Weights of a small transformer language model.
Size: 9 layers, 9 heads of 64 (1 for keys and values), 31.5M parameters.
Each number is 200 + 40 x the weight over the matrix's rms, rounded and kept within 0 to 999. Layers, rows and columns count from 0.

# o: layer 6 attention output (transposed), 576x384, rms 0.0635, rows 58-62,121-126,185-190,249-254,313-318,377-381,441-445,505-509,569-573, columns 0-127
# v: layer 6 attention value, 64x384, rms 0.0579, rows 58-62, columns 0-127
o121,158,254,190,238,192,239,251,222,252,153,206,232,195,169,222,226,213,249,166,207,259,127,180,204,213,184,161,209,218,234,209,183,148,189,133,174,233,156,195,192,222,225,188,214,240,194,280,231,198,247,243,210,182,187,164,209,183,228,208,203,197,180,128,222,153,176,171,176,225,174,240,243,184,185,159,209,185,136,127,218,237,200,199,255,191,208,216,203,222,153,230,228,181,208,144,173,216,221,263,143,201,201,149,210,242,204,241,239,161,171,265,175,194,155,205,178,222,175,168,224,128,165,193,183,153,237,214,209
o185,153,177,156,189,227,274,209,165,182,94,97,162,182,195,215,162,120,193,99,144,158,197,163,96,163,188,193,251,258,241,220,187,183,230,207,182,161,176,252,147,254,170,204,196,178,210,163,283,180,202,216,187,209,211,157,293,198,290,268,92,230,149,264,132,229,225,204,211,101,165,228,172,181,178,278,186,151,147,244,184,256,257,224,173,174,213,208,99,166,185,201,262,190,157,172,149,204,233,209,174,192,226,223,146,285,246,169,225,244,241,225,234,271,113,213,150,195,256,203,171,227,182,221,230,154,177,105,231
o249,162,210,197,214,241,135,221,158,167,185,296,217,161,198,163,224,257,209,224,220,193,170,235,304,253,222,245,218,106,172,210,213,182,200,176,183,225,193,260,203,204,242,200,129,240,190,195,216,190,147,244,153,193,199,274,111,138,124,193,301,165,215,191,217,165,141,243,183,216,258,166,217,216,229,126,223,228,228,166,205,200,224,199,201,199,177,244,242,206,270,215,169,217,241,194,248,284,162,242,179,231,195,189,241,214,149,230,126,184,206,160,209,109,229,136,244,179,207,221,250,203,204,186,197,255,185,173,153
o313,248,210,278,268,161,166,248,219,186,312,221,212,262,227,166,205,192,241,203,197,155,143,184,246,242,193,187,176,143,168,241,180,273,182,247,143,197,199,131,271,194,188,155,165,178,236,232,199,169,202,178,205,266,139,296,173,199,155,190,305,151,227,237,259,121,163,185,243,244,235,201,264,244,190,176,156,212,248,171,199,206,170,214,258,250,194,201,260,148,230,260,178,200,242,217,260,213,149,176,164,217,203,215,175,162,198,222,189,201,214,196,215,167,241,164,208,204,188,176,199,221,149,160,217,164,187,234,195
o377,147,168,127,172,184,306,178,163,174,144,132,193,216,191,198,137,178,175,131,152,201,220,174,117,158,213,207,267,258,234,194,214,158,215,186,220,233,202,211,163,206,180,187,217,179,206,154,234,221,172,187,197,169,262,134,273,216,260,264,75,238,111,274,170,215,289,199,187,109,201,239,179,223,191,275,245,189,140,214,168,257,298,233,189,155,214,175,107,208,187,164,274,142,141,197,167,188,233,223,187,155,201,207,161,255,255,156,220,243,222,202,191,284,145,224,144,171,252,226,181,222,232,211,234,145,205,169,236
o441,232,235,157,193,212,259,144,257,178,203,181,224,135,197,164,198,260,140,217,148,245,160,167,237,182,151,205,210,230,223,189,238,199,281,195,230,267,215,159,204,119,188,225,228,213,237,190,225,213,224,209,229,204,191,194,173,191,181,224,225,259,143,132,197,176,234,138,255,199,192,168,264,280,138,147,239,185,241,176,196,193,280,94,185,189,182,243,190,199,126,168,208,235,240,179,132,132,165,189,258,135,163,156,188,172,211,235,167,191,185,159,231,192,246,243,178,223,138,167,214,183,179,242,174,174,218,243,245
o505,193,185,201,213,231,258,165,241,188,203,112,199,163,206,248,133,212,204,211,211,229,193,218,153,209,191,156,158,240,224,184,212,207,205,202,203,222,196,241,193,243,228,213,230,219,201,204,229,201,187,150,180,169,234,156,259,223,236,203,94,224,218,213,153,176,226,203,234,181,207,194,166,149,183,210,191,161,211,216,195,174,217,223,243,179,203,195,168,199,176,227,200,196,255,212,204,164,179,237,246,177,198,244,195,254,208,147,199,221,265,220,206,220,138,204,193,177,225,175,169,208,230,229,192,205,163,193,210
o569,201,159,173,72,218,195,180,174,184,222,157,256,265,240,181,184,188,136,281,226,193,277,287,91,162,286,191,237,215,234,252,227,244,233,245,237,255,197,218,211,142,156,216,180,173,211,137,123,207,109,211,211,158,301,123,251,217,216,231,205,200,201,236,122,210,265,247,164,157,158,172,186,239,267,290,136,267,227,245,204,209,297,193,150,236,194,175,172,191,260,160,160,197,142,169,247,194,206,155,231,211,193,212,200,146,164,146,200,276,259,158,246,221,189,202,181,166,196,207,213,223,233,244,170,221,172,204,196
v58,223,237,199,224,145,190,138,167,173,184,204,264,207,259,218,217,215,235,227,177,205,288,206,217,260,174,212,204,168,239,220,232,240,287,255,183,172,232,186,160,222,221,209,239,183,224,212,212,202,182,188,230,181,223,135,192,223,180,184,220,211,226,213,145,249,233,230,207,150,214,87,187,154,157,192,241,234,165,258,224,243,213,172,190,154,135,213,248,194,169,163,184,245,258,200,177,193,167,180,221,170,221,137,205,150,172,74,177,185,272,278,156,144,162,222,118,162,183,185,166,235,262,240,240,172,245,145,202
o58,178,201,154,166,229,165,137,244,232,191,217,187,227,135,208,162,204,225,195,163,216,179,179,221,110,186,221,120,188,284,247,188,171,220,207,203,185,211,218,186,230,213,148,213,222,232,229,207,200,169,151,208,199,179,167,222,178,204,191,222,189,252,154,137,258,151,223,297,205,200,205,162,218,141,226,246,204,232,229,185,228,200,189,169,244,226,149,183,164,221,198,119,201,214,224,178,209,250,256,272,260,232,177,199,161,152,262,191,198,210,170,162,211,247,187,235,227,248,167,269,280,228,224,244,188,210,187,197
o122,177,178,140,214,181,208,220,193,198,156,228,186,246,156,213,238,175,179,194,202,221,203,154,181,193,261,219,206,228,209,228,252,251,170,231,225,188,195,184,210,169,221,184,199,154,205,209,136,227,217,182,195,258,195,177,140,237,174,167,189,172,287,234,244,275,159,195,226,195,167,178,195,202,279,229,158,202,209,249,235,257,202,152,215,234,220,189,224,182,299,202,208,216,195,228,178,165,168,203,233,151,182,244,198,239,186,179,239,211,167,132,205,190,249,225,247,236,208,227,235,226,142,192,178,198,160,199,207
o186,177,136,177,178,220,148,205,189,249,250,144,167,186,91,281,160,223,174,150,114,190,155,222,154,188,204,204,150,155,210,202,206,159,221,177,233,234,224,179,305,234,239,168,199,233,138,158,188,238,271,232,189,164,158,145,180,206,278,179,200,141,241,244,218,250,281,211,267,197,188,180,203,237,195,167,148,218,241,243,154,151,242,197,236,299,239,190,237,188,250,167,245,200,181,234,200,192,159,189,245,240,167,166,239,139,194,273,193,154,207,186,172,202,248,180,143,217,171,206,206,275,147,236,249,210,173,222,203
o250,257,197,193,191,224,217,263,303,201,149,245,137,248,214,130,233,196,238,233,273,188,209,229,233,192,205,152,215,309,216,223,193,266,223,204,137,188,180,217,145,137,164,217,234,171,254,204,169,154,190,155,181,278,234,283,103,149,214,204,161,205,121,166,254,173,203,94,132,144,168,186,203,244,218,265,203,221,185,176,224,263,116,240,191,126,154,248,138,198,189,213,198,189,163,199,222,251,185,235,164,186,249,250,208,231,242,203,227,200,146,133,226,233,250,223,274,251,186,160,203,115,271,196,170,308,209,243,245
o314,201,187,247,276,163,199,242,166,161,137,222,205,155,286,160,210,142,202,250,258,134,119,174,190,227,191,234,212,176,143,209,165,237,125,148,226,196,145,206,189,193,170,233,184,197,247,193,153,170,209,153,187,214,231,239,212,252,210,192,199,242,152,190,183,139,212,232,150,187,243,296,227,168,199,239,155,167,165,79,212,232,232,239,242,166,206,216,189,246,178,190,267,143,197,233,253,177,163,157,206,166,188,241,177,272,177,151,180,227,221,228,184,211,201,147,232,176,183,218,215,136,270,239,157,216,169,197,206
o378,148,165,182,141,193,181,197,213,219,199,174,192,211,65,250,125,238,193,171,123,209,185,223,154,204,197,220,184,176,194,196,148,122,228,219,250,176,205,182,252,267,213,163,199,275,126,192,202,204,223,202,184,168,184,136,208,214,241,220,185,200,242,254,203,241,244,227,251,249,181,159,168,208,189,188,154,206,173,220,169,149,215,195,220,281,261,149,217,199,221,188,249,194,187,220,187,178,172,175,233,232,193,200,236,114,190,276,202,167,194,228,184,195,193,173,176,214,211,235,235,216,138,231,260,214,163,217,212
o442,137,194,147,196,202,184,139,197,211,276,221,191,226,176,206,230,203,163,263,183,236,283,184,223,147,197,185,208,212,231,206,221,222,152,173,175,234,208,265,168,168,225,198,181,180,202,215,241,173,163,237,165,216,183,261,206,218,184,231,213,167,196,197,205,176,185,225,182,174,267,201,194,175,273,169,192,199,203,258,214,168,178,160,196,176,200,203,225,145,237,219,210,191,222,109,169,220,251,206,121,259,127,243,190,188,199,250,262,228,198,221,218,151,162,226,115,162,259,152,154,252,183,179,207,201,175,236,237
o506,250,218,193,194,205,200,129,180,211,204,205,141,164,165,240,163,200,185,154,149,246,277,200,179,183,259,212,224,199,226,194,228,180,217,172,251,187,213,181,279,189,221,182,174,168,116,131,195,270,188,254,215,228,168,208,166,205,206,232,179,204,194,218,227,199,235,182,211,255,154,173,187,158,196,157,178,178,199,204,262,204,225,198,239,237,199,187,234,232,183,196,270,247,150,210,218,183,200,187,199,207,133,230,200,178,219,175,209,216,164,274,208,201,153,171,180,216,197,234,199,200,162,189,238,219,199,172,190
o570,141,172,240,86,190,209,165,204,224,275,207,209,200,202,178,193,363,281,169,195,158,175,256,206,196,135,225,199,188,189,141,160,132,184,188,196,234,239,280,236,254,192,210,174,248,124,182,288,133,205,264,190,151,177,226,234,133,257,165,245,237,162,205,130,211,247,173,293,131,271,238,210,195,100,211,207,276,231,151,133,114,222,299,149,211,292,136,130,134,126,192,151,215,195,192,167,238,288,237,169,225,236,128,304,170,222,213,216,161,247,166,221,179,143,215,206,180,201,101,230,233,182,232,232,180,257,193,186
v59,206,226,150,179,230,181,235,215,180,166,204,180,209,190,207,149,244,214,152,85,162,191,233,258,188,221,171,162,178,183,169,175,173,241,145,230,179,222,194,230,212,182,210,210,297,120,235,144,249,231,171,211,213,195,220,247,233,184,136,190,218,189,203,274,152,216,147,122,205,203,282,232,188,186,206,180,211,196,199,239,266,184,211,227,199,206,205,303,341,226,179,232,135,251,164,228,167,268,221,139,215,168,178,187,162,199,232,186,255,94,179,242,206,186,189,198,165,152,158,139,167,287,184,182,203,229,232,220
o59,175,200,198,183,211,213,182,232,176,194,183,203,253,188,181,183,220,185,207,176,174,162,149,280,181,163,135,248,254,234,208,174,213,199,234,211,168,143,235,250,198,239,217,238,196,187,173,190,212,177,246,170,218,246,191,186,172,284,232,193,158,175,234,198,177,278,167,229,153,135,162,135,223,161,231,245,204,213,206,187,174,221,238,129,246,249,234,197,145,240,221,182,226,212,188,188,193,224,185,190,180,218,194,146,112,262,194,197,208,189,187,168,216,240,165,233,184,158,202,177,159,225,226,193,244,198,179,173
o123,183,121,184,161,225,209,225,218,203,245,225,184,218,202,247,276,182,199,274,169,192,173,212,181,240,222,211,198,222,217,153,177,224,172,242,229,233,196,171,201,273,233,194,156,207,261,178,228,207,190,212,216,159,284,161,176,205,208,222,226,248,199,173,190,185,191,208,227,201,203,209,200,227,135,180,224,165,165,211,173,155,195,224,224,261,185,226,120,164,174,159,187,218,157,264,224,182,172,119,197,207,179,233,160,276,134,183,146,152,193,197,168,152,155,207,197,152,205,166,189,247,212,239,98,192,214,123,124
o187,188,216,165,184,182,250,186,212,159,185,102,145,212,216,136,132,191,265,224,275,214,241,196,187,190,208,153,222,192,226,212,189,222,209,232,183,139,239,208,255,160,192,123,284,222,244,165,232,171,159,150,180,195,280,207,214,178,237,195,210,260,242,198,80,236,129,144,151,256,199,210,117,183,221,219,215,246,126,195,183,131,193,230,195,222,247,319,251,40,247,226,159,248,189,189,169,291,229,197,149,252,212,134,223,176,182,257,160,216,118,185,162,163,203,88,178,240,119,237,164,235,191,211,224,181,105,158,209
o251,215,208,208,228,192,191,173,169,166,233,268,297,192,219,162,182,187,163,164,201,177,99,262,184,134,227,242,162,263,164,263,199,121,237,212,191,227,182,182,217,210,180,267,141,178,236,167,209,265,285,217,231,128,110,198,306,215,196,166,197,228,270,213,284,229,201,238,238,199,241,182,290,207,255,265,179,147,224,165,155,238,144,194,225,149,178,106,193,267,148,188,242,172,207,200,216,152,186,195,187,156,227,228,197,326,253,118,173,74,218,184,194,209,196,266,201,151,260,197,178,160,210,150,198,101,229,253,160
o315,223,155,179,140,233,174,223,194,183,232,213,257,207,168,207,190,199,157,145,207,235,286,253,213,205,256,286,143,190,140,185,171,193,197,139,206,216,202,226,183,171,154,181,155,205,227,183,127,182,179,225,200,168,128,160,187,268,172,222,203,178,170,270,272,194,203,156,155,213,166,228,237,223,215,199,217,232,204,211,261,146,175,239,164,136,193,190,147,275,176,205,235,194,145,185,236,182,188,239,216,155,197,240,192,274,190,179,303,226,210,157,166,250,200,241,232,200,262,199,235,248,142,225,211,216,239,266,228
o379,240,221,155,238,174,231,172,214,186,221,143,114,199,252,164,156,166,267,221,287,183,182,190,195,213,175,195,233,214,250,205,238,234,194,231,188,168,240,190,234,175,177,135,309,188,169,207,231,218,161,167,223,224,263,212,227,175,276,191,207,234,246,179,93,235,173,164,144,232,207,200,134,172,195,174,210,232,181,200,148,153,214,242,197,268,246,299,275,42,228,205,185,233,202,201,180,285,236,188,214,243,203,173,192,153,198,245,142,199,150,217,186,194,229,123,174,207,126,251,176,250,183,183,179,175,128,157,208
o443,171,188,223,171,221,273,188,135,202,168,271,225,177,255,243,236,233,246,207,260,180,180,135,153,232,203,201,185,194,276,182,216,215,216,188,197,206,180,220,102,237,180,217,246,207,221,214,212,151,160,196,228,216,290,165,180,177,223,130,199,189,197,222,172,211,194,243,114,260,242,222,185,199,193,185,188,181,160,252,179,165,240,173,220,215,163,221,145,208,260,153,139,218,180,184,224,231,163,131,185,292,235,200,183,196,129,185,175,188,208,242,211,176,228,233,200,201,171,207,222,144,182,228,274,246,179,166,171
o507,211,206,198,237,173,236,141,238,186,159,214,180,153,246,154,183,130,208,268,266,189,153,191,169,236,190,187,183,161,176,224,223,202,206,276,171,178,196,141,223,197,178,160,266,166,176,191,244,178,171,170,271,138,229,212,231,183,191,181,226,180,251,204,160,200,108,192,237,206,198,216,213,199,200,225,163,148,172,187,208,245,163,216,253,155,190,176,268,110,225,225,174,212,175,201,170,167,222,205,229,198,212,176,206,196,155,190,214,230,177,190,197,185,229,174,173,178,184,206,234,257,169,213,231,185,208,219,225
o571,194,264,171,243,102,114,218,181,226,175,163,210,186,196,90,113,164,233,169,83,264,185,183,130,164,158,186,307,203,246,180,261,249,259,161,198,243,246,250,222,167,160,206,249,183,185,298,167,205,221,118,155,281,182,238,169,137,184,156,138,177,239,198,175,214,220,197,196,219,130,110,78,199,266,194,244,238,236,160,206,221,171,117,146,206,217,227,271,199,180,263,225,197,271,117,149,155,219,290,236,196,192,154,258,103,239,222,228,223,254,238,166,231,126,236,207,280,207,175,181,229,242,197,209,252,211,216,210
v60,205,177,217,173,226,181,152,163,186,269,224,199,157,183,219,197,172,260,218,185,278,164,277,199,185,205,184,171,202,212,310,182,234,218,238,221,233,94,230,233,184,167,222,267,172,226,223,187,179,250,213,159,211,207,147,166,220,235,116,270,173,210,215,218,175,290,195,232,168,208,175,231,137,242,126,187,165,205,194,221,191,175,190,227,209,206,201,170,177,225,213,189,208,232,166,174,201,201,189,184,223,185,224,203,242,189,125,200,246,210,195,188,226,193,197,166,250,187,164,195,214,188,259,159,200,237,278,187
o60,201,217,215,180,179,221,227,199,152,176,230,135,152,206,271,165,193,255,211,234,209,166,163,146,191,152,191,176,230,176,165,196,226,172,220,141,193,173,227,190,199,241,222,199,167,173,274,144,254,121,225,247,241,157,209,218,166,216,147,199,217,270,208,220,193,190,148,206,228,220,220,250,188,203,244,254,212,222,160,213,237,144,280,165,217,178,251,192,193,199,208,245,169,187,206,216,155,249,259,161,236,200,223,197,144,184,138,213,245,198,204,183,199,162,200,210,161,181,193,189,193,145,209,231,229,260,167,174
o124,218,134,161,129,193,143,139,243,227,224,234,228,192,214,201,257,208,193,223,234,162,280,185,204,164,223,177,182,216,209,121,155,196,230,166,159,167,226,218,227,176,180,188,194,222,160,235,166,171,112,178,217,199,193,217,235,208,222,129,140,198,262,112,174,158,169,157,252,207,207,236,244,236,226,179,206,168,192,177,195,212,202,249,209,164,195,263,189,239,137,180,164,269,160,169,196,228,223,253,171,173,205,274,194,227,245,203,265,189,104,120,219,239,171,238,219,191,162,200,132,173,180,141,181,261,192,235,184
o188,201,233,191,180,144,215,211,259,247,213,202,125,248,256,270,105,235,163,111,205,181,182,158,51,183,178,164,203,179,147,216,179,235,253,179,177,195,184,182,209,192,178,295,140,175,159,245,202,249,172,227,215,235,219,150,127,182,203,215,220,205,172,221,157,208,152,183,239,227,184,208,283,229,179,184,140,184,144,240,203,231,198,271,185,190,152,253,197,231,157,182,145,256,162,225,286,143,172,194,198,107,220,210,166,187,125,250,218,135,234,166,251,233,214,229,247,206,242,203,256,202,200,220,250,176,213,155,183
o252,235,176,180,217,261,162,231,222,152,229,184,273,220,183,133,267,198,174,230,165,229,254,208,204,228,323,202,187,179,251,145,179,180,181,209,176,228,245,188,191,180,185,207,187,228,228,160,282,135,258,230,197,113,225,243,237,232,224,205,197,230,154,157,225,221,303,228,160,177,151,170,170,203,159,198,189,239,179,179,185,175,261,212,206,197,222,165,251,227,189,140,252,204,231,182,114,229,196,198,194,213,197,158,224,243,260,172,161,193,174,301,99,182,232,164,165,258,157,215,190,155,256,189,201,199,95,216,214
o316,202,190,215,213,211,90,180,216,230,216,197,203,190,173,208,308,217,209,218,195,127,217,237,292,277,225,189,226,194,232,201,219,187,177,221,191,167,186,202,197,231,192,123,175,203,210,180,204,128,231,157,203,191,226,209,216,215,176,223,180,213,203,175,169,249,223,236,150,175,264,209,110,181,194,207,162,205,200,151,170,135,177,143,209,220,217,168,185,200,204,170,175,210,266,272,176,203,178,212,224,214,122,154,216,234,259,177,196,116,153,226,199,201,195,179,209,184,163,194,186,158,211,164,154,230,124,228,225
o380,138,237,209,185,128,226,161,257,246,202,209,105,206,219,284,124,212,169,155,212,202,236,145,117,169,142,170,201,162,158,234,187,222,248,209,191,194,180,161,197,179,217,265,125,184,183,263,211,227,136,210,245,247,221,150,154,228,197,245,220,188,155,194,145,225,159,177,186,214,150,215,295,184,211,176,196,200,175,228,241,272,205,257,164,221,165,300,213,202,194,189,161,268,151,220,253,121,201,219,178,150,256,229,167,141,108,213,204,192,192,155,238,161,187,205,230,258,235,210,219,251,191,206,232,240,210,136,174
o444,283,177,244,203,224,177,175,185,222,235,183,238,182,157,175,165,160,177,195,301,233,195,201,201,199,197,274,133,181,234,190,290,181,211,211,170,175,241,151,282,192,204,193,221,207,179,219,214,258,122,187,200,195,175,243,215,250,209,272,162,175,187,183,207,218,234,162,251,207,173,292,176,204,214,215,251,231,187,248,198,265,133,239,210,212,190,154,256,234,157,291,220,193,203,148,176,137,178,253,218,234,177,219,223,210,228,238,207,219,187,182,195,217,202,158,160,203,223,242,209,203,236,122,172,179,211,189,215
o508,185,221,163,214,224,261,181,202,232,181,222,201,216,221,243,182,234,213,189,207,153,181,268,142,198,175,206,259,184,142,206,156,185,267,163,206,209,228,207,225,223,198,199,183,172,184,140,207,225,236,225,203,220,230,177,92,144,200,210,235,129,168,205,200,207,135,192,225,175,174,204,180,247,199,219,206,163,205,190,207,192,260,190,223,253,165,193,186,223,177,165,160,228,238,223,236,128,167,166,223,146,250,219,165,177,201,247,173,133,248,171,246,201,204,187,219,264,233,193,191,209,226,252,217,189,166,199,146
o572,152,234,221,264,125,283,245,170,215,149,191,126,176,141,246,155,162,180,215,206,182,152,254,162,149,164,242,190,131,191,235,201,167,193,307,189,273,158,148,135,203,210,178,214,166,227,212,213,206,237,222,238,193,210,171,188,214,220,276,151,210,107,297,248,310,211,184,124,271,256,193,200,95,220,234,244,234,191,213,261,277,156,209,121,238,225,165,176,183,206,193,236,150,143,215,199,141,166,208,234,227,245,174,154,132,133,184,172,296,324,221,206,149,148,136,214,164,231,173,180,190,124,276,232,127,251,187,196
v61,171,212,162,182,148,141,139,289,170,275,180,156,226,167,276,201,129,237,140,218,200,103,205,219,150,201,180,212,167,155,296,173,244,207,270,211,217,295,205,151,216,253,173,230,110,229,224,218,234,147,155,176,217,196,175,155,150,239,269,172,193,263,235,147,175,173,94,169,179,154,219,142,210,224,223,155,179,188,223,160,197,206,258,221,186,267,158,274,204,227,200,232,205,170,185,167,245,250,145,257,184,165,217,197,149,244,85,213,157,199,245,145,303,183,161,208,169,210,203,119,175,155,263,206,189,156,144,234
o61,183,224,186,219,179,145,235,122,157,216,225,204,161,235,164,222,216,213,241,157,249,218,185,215,121,165,191,144,229,214,162,225,174,260,207,224,203,225,233,137,183,201,214,246,221,141,151,179,166,117,173,224,133,255,251,198,129,265,186,246,277,244,154,220,186,161,199,181,187,223,217,149,206,198,153,240,185,197,229,141,179,270,205,217,235,212,263,215,141,211,166,133,306,232,222,158,226,224,187,262,270,278,144,251,213,172,210,199,194,228,151,177,187,226,194,100,271,201,183,223,199,135,184,170,227,203,215,224
o125,206,168,202,240,126,190,163,173,205,213,235,206,255,227,155,167,226,238,237,152,258,198,186,146,186,177,148,210,248,175,179,186,187,233,225,176,214,176,220,271,182,163,200,174,241,170,227,137,272,166,253,211,184,145,214,163,214,203,163,235,164,217,195,292,174,245,158,176,189,248,157,195,174,220,206,222,205,238,151,200,195,177,210,219,241,115,219,153,184,188,213,218,233,264,265,206,183,214,189,167,234,234,183,226,225,237,214,195,249,239,231,216,160,186,210,239,198,151,193,157,162,258,204,167,152,265,184,189
o189,196,202,206,194,179,249,171,215,148,234,173,210,271,166,192,179,142,160,222,146,204,231,231,242,183,242,225,163,257,268,229,261,206,220,201,151,143,187,289,148,213,197,238,265,258,129,169,164,188,166,229,171,167,327,170,287,164,176,234,172,148,226,204,275,142,184,178,240,156,158,195,230,205,212,206,191,205,229,173,216,193,191,249,160,208,146,245,196,225,151,182,213,259,213,223,216,263,234,130,204,259,286,199,242,182,157,280,207,197,174,183,115,196,263,232,185,208,210,73,226,161,175,253,254,179,225,234,211
o253,205,177,237,202,203,209,259,140,212,126,158,238,180,244,234,182,244,182,173,238,213,265,140,182,194,244,140,221,146,210,144,207,148,176,216,217,313,196,177,228,159,167,160,137,179,228,184,287,218,287,226,187,218,133,199,190,296,169,167,204,211,168,149,154,205,275,220,229,283,305,204,155,282,189,213,183,202,136,186,207,206,184,185,190,214,122,238,157,191,233,257,217,212,168,205,177,77,252,273,142,158,167,207,169,197,222,175,194,237,260,120,244,303,177,189,236,216,113,293,218,240,268,162,155,168,139,176,131
o317,179,200,261,262,172,204,204,258,204,159,143,216,211,261,157,250,207,277,226,240,216,141,259,169,248,190,224,216,131,159,211,244,115,181,159,148,207,187,88,211,202,163,179,170,221,254,237,169,235,267,152,177,155,199,171,183,220,214,142,220,258,195,259,184,208,252,282,163,211,194,230,218,231,293,207,181,205,150,189,195,170,268,197,196,262,216,205,188,175,179,240,178,82,144,204,201,149,184,273,159,238,221,250,210,163,193,175,165,193,208,213,245,196,186,179,214,201,265,297,133,265,263,177,256,260,122,221,215
o381,234,188,177,182,201,272,174,191,158,227,159,160,262,204,187,158,100,157,236,146,222,183,205,225,187,204,219,169,277,232,249,250,222,254,174,148,115,164,306,134,207,221,249,279,264,138,205,176,202,163,198,184,169,315,206,240,162,189,208,225,188,181,189,235,194,120,159,219,163,172,195,247,203,226,172,228,180,237,212,227,164,149,212,138,188,132,211,218,247,237,165,179,226,222,204,226,240,213,154,243,235,249,198,274,194,167,307,230,205,171,283,126,171,291,240,170,225,215,108,226,189,160,235,209,181,209,235,206
o445,237,160,118,179,228,206,216,161,244,221,198,189,147,207,257,168,219,193,240,221,219,190,221,217,139,222,192,188,246,246,195,184,211,206,225,179,137,248,147,245,178,168,270,228,207,193,176,181,213,193,227,163,186,209,142,215,197,203,229,204,180,159,181,250,186,230,215,265,244,255,224,172,178,203,151,179,215,261,209,207,224,228,167,225,235,225,258,214,285,188,230,221,266,219,203,245,197,201,188,264,170,190,140,196,205,159,195,224,178,234,244,194,204,212,166,214,204,171,155,198,240,185,147,172,210,210,172,200
o509,226,256,204,170,249,256,110,247,191,215,162,181,196,159,274,175,100,213,210,208,221,210,178,198,235,191,214,215,211,201,255,195,268,204,187,228,98,162,171,205,281,181,243,243,202,218,210,189,193,173,167,195,180,237,221,204,174,253,205,176,191,194,214,224,115,182,192,274,222,162,263,212,259,187,218,209,144,222,161,221,217,188,187,199,158,164,185,214,215,135,187,141,234,264,255,213,192,184,171,225,205,149,199,209,193,196,264,194,224,128,193,155,247,246,259,164,249,251,173,234,174,170,196,209,165,175,215,195
o573,159,269,170,186,211,210,316,221,182,135,173,167,207,191,220,229,149,169,199,209,143,223,201,237,223,244,263,203,205,246,210,229,212,197,194,262,161,188,201,77,208,250,174,251,178,172,211,228,101,231,171,196,256,255,209,194,132,215,215,264,196,181,165,162,221,160,235,217,204,134,228,176,182,234,181,201,220,186,275,215,233,163,175,132,179,234,159,232,169,295,193,243,269,187,181,209,237,242,135,196,159,235,159,212,297,176,188,198,193,126,168,160,210,170,180,143,203,188,105,217,208,189,228,274,247,156,184,186
v62,245,231,251,207,232,194,171,154,176,196,227,245,233,156,237,223,117,292,207,211,275,181,223,274,133,215,238,253,200,228,198,168,174,203,229,224,178,227,183,185,141,199,204,195,183,246,113,223,133,252,226,235,241,180,155,194,182,161,199,166,253,207,157,212,178,208,163,206,158,173,183,191,198,172,191,195,268,233,248,227,191,185,256,204,223,238,228,186,191,199,129,223,134,181,193,215,194,215,212,180,230,172,191,193,187,167,239,168,270,182,174,191,202,81,217,169,167,278,272,112,193,242,207,196,163,182,196,187
o62,178,178,185,205,222,124,188,181,215,209,169,208,171,181,324,132,239,207,176,219,102,164,221,141,115,180,170,205,234,172,174,166,257,208,109,207,192,217,222,182,221,240,174,225,236,148,192,211,208,187,179,204,167,219,156,250,195,179,205,137,220,222,170,221,233,139,216,131,253,205,212,159,239,180,236,258,238,187,283,215,251,210,201,212,208,152,246,194,209,224,240,166,139,202,168,209,191,222,212,204,269,128,197,180,273,229,245,217,183,173,167,161,210,238,168,208,220,175,249,222,168,174,203,177,220,232,192,178
o126,214,173,160,246,175,231,200,263,191,181,199,229,250,283,217,158,193,196,205,221,102,171,233,168,227,179,139,188,89,184,153,282,271,173,158,195,235,154,243,188,177,252,150,218,163,93,179,229,198,166,168,221,215,208,206,249,163,237,220,194,182,205,234,238,207,234,216,141,224,212,212,190,204,139,210,212,205,171,221,209,185,222,236,189,202,182,208,166,203,199,244,230,155,281,214,189,265,185,200,268,225,215,149,168,178,214,222,188,175,203,139,198,203,191,260,131,224,173,173,265,162,184,218,165,196,234,255,180
o190,191,172,187,219,121,292,198,339,268,270,184,232,189,235,197,217,228,217,215,107,219,195,227,211,157,182,148,156,181,215,254,198,166,215,198,207,206,185,203,168,127,206,189,207,249,235,174,217,146,127,241,193,90,228,213,174,143,173,221,196,204,238,102,222,207,239,193,135,220,248,170,220,114,257,142,127,216,268,205,223,242,245,181,241,160,252,217,155,178,120,231,163,167,278,236,201,164,206,164,144,245,156,163,201,210,175,166,168,186,237,151,165,207,152,243,161,234,181,225,162,160,247,216,136,137,329,140,259
o254,212,214,236,83,233,171,189,166,145,118,218,199,239,276,205,233,191,192,145,233,273,283,115,177,178,220,212,200,252,178,172,211,233,202,225,173,229,205,134,252,244,148,261,229,191,226,243,152,209,231,156,163,308,218,189,119,200,184,181,241,212,137,283,191,213,174,195,266,197,159,178,167,239,159,255,212,216,144,171,169,87,190,186,124,276,180,194,169,237,306,180,199,244,147,179,270,284,190,182,194,172,256,191,211,160,161,237,239,248,276,201,248,147,222,178,191,194,179,149,194,239,183,182,223,273,0,286,172
o318,112,206,174,188,197,176,200,139,132,187,179,126,200,229,137,119,217,137,202,322,199,149,145,227,250,241,196,186,233,225,225,167,179,223,214,186,181,188,175,181,258,160,244,178,218,147,289,191,218,232,162,214,249,202,227,234,176,200,170,175,201,218,176,226,140,182,231,302,245,201,192,221,185,209,203,240,180,175,196,156,148,179,272,176,226,157,248,233,184,178,167,204,222,183,159,203,294,218,203,258,104,254,197,192,189,185,166,220,241,249,193,177,146,285,230,168,186,259,190,221,247,258,167,239,187,242,234,181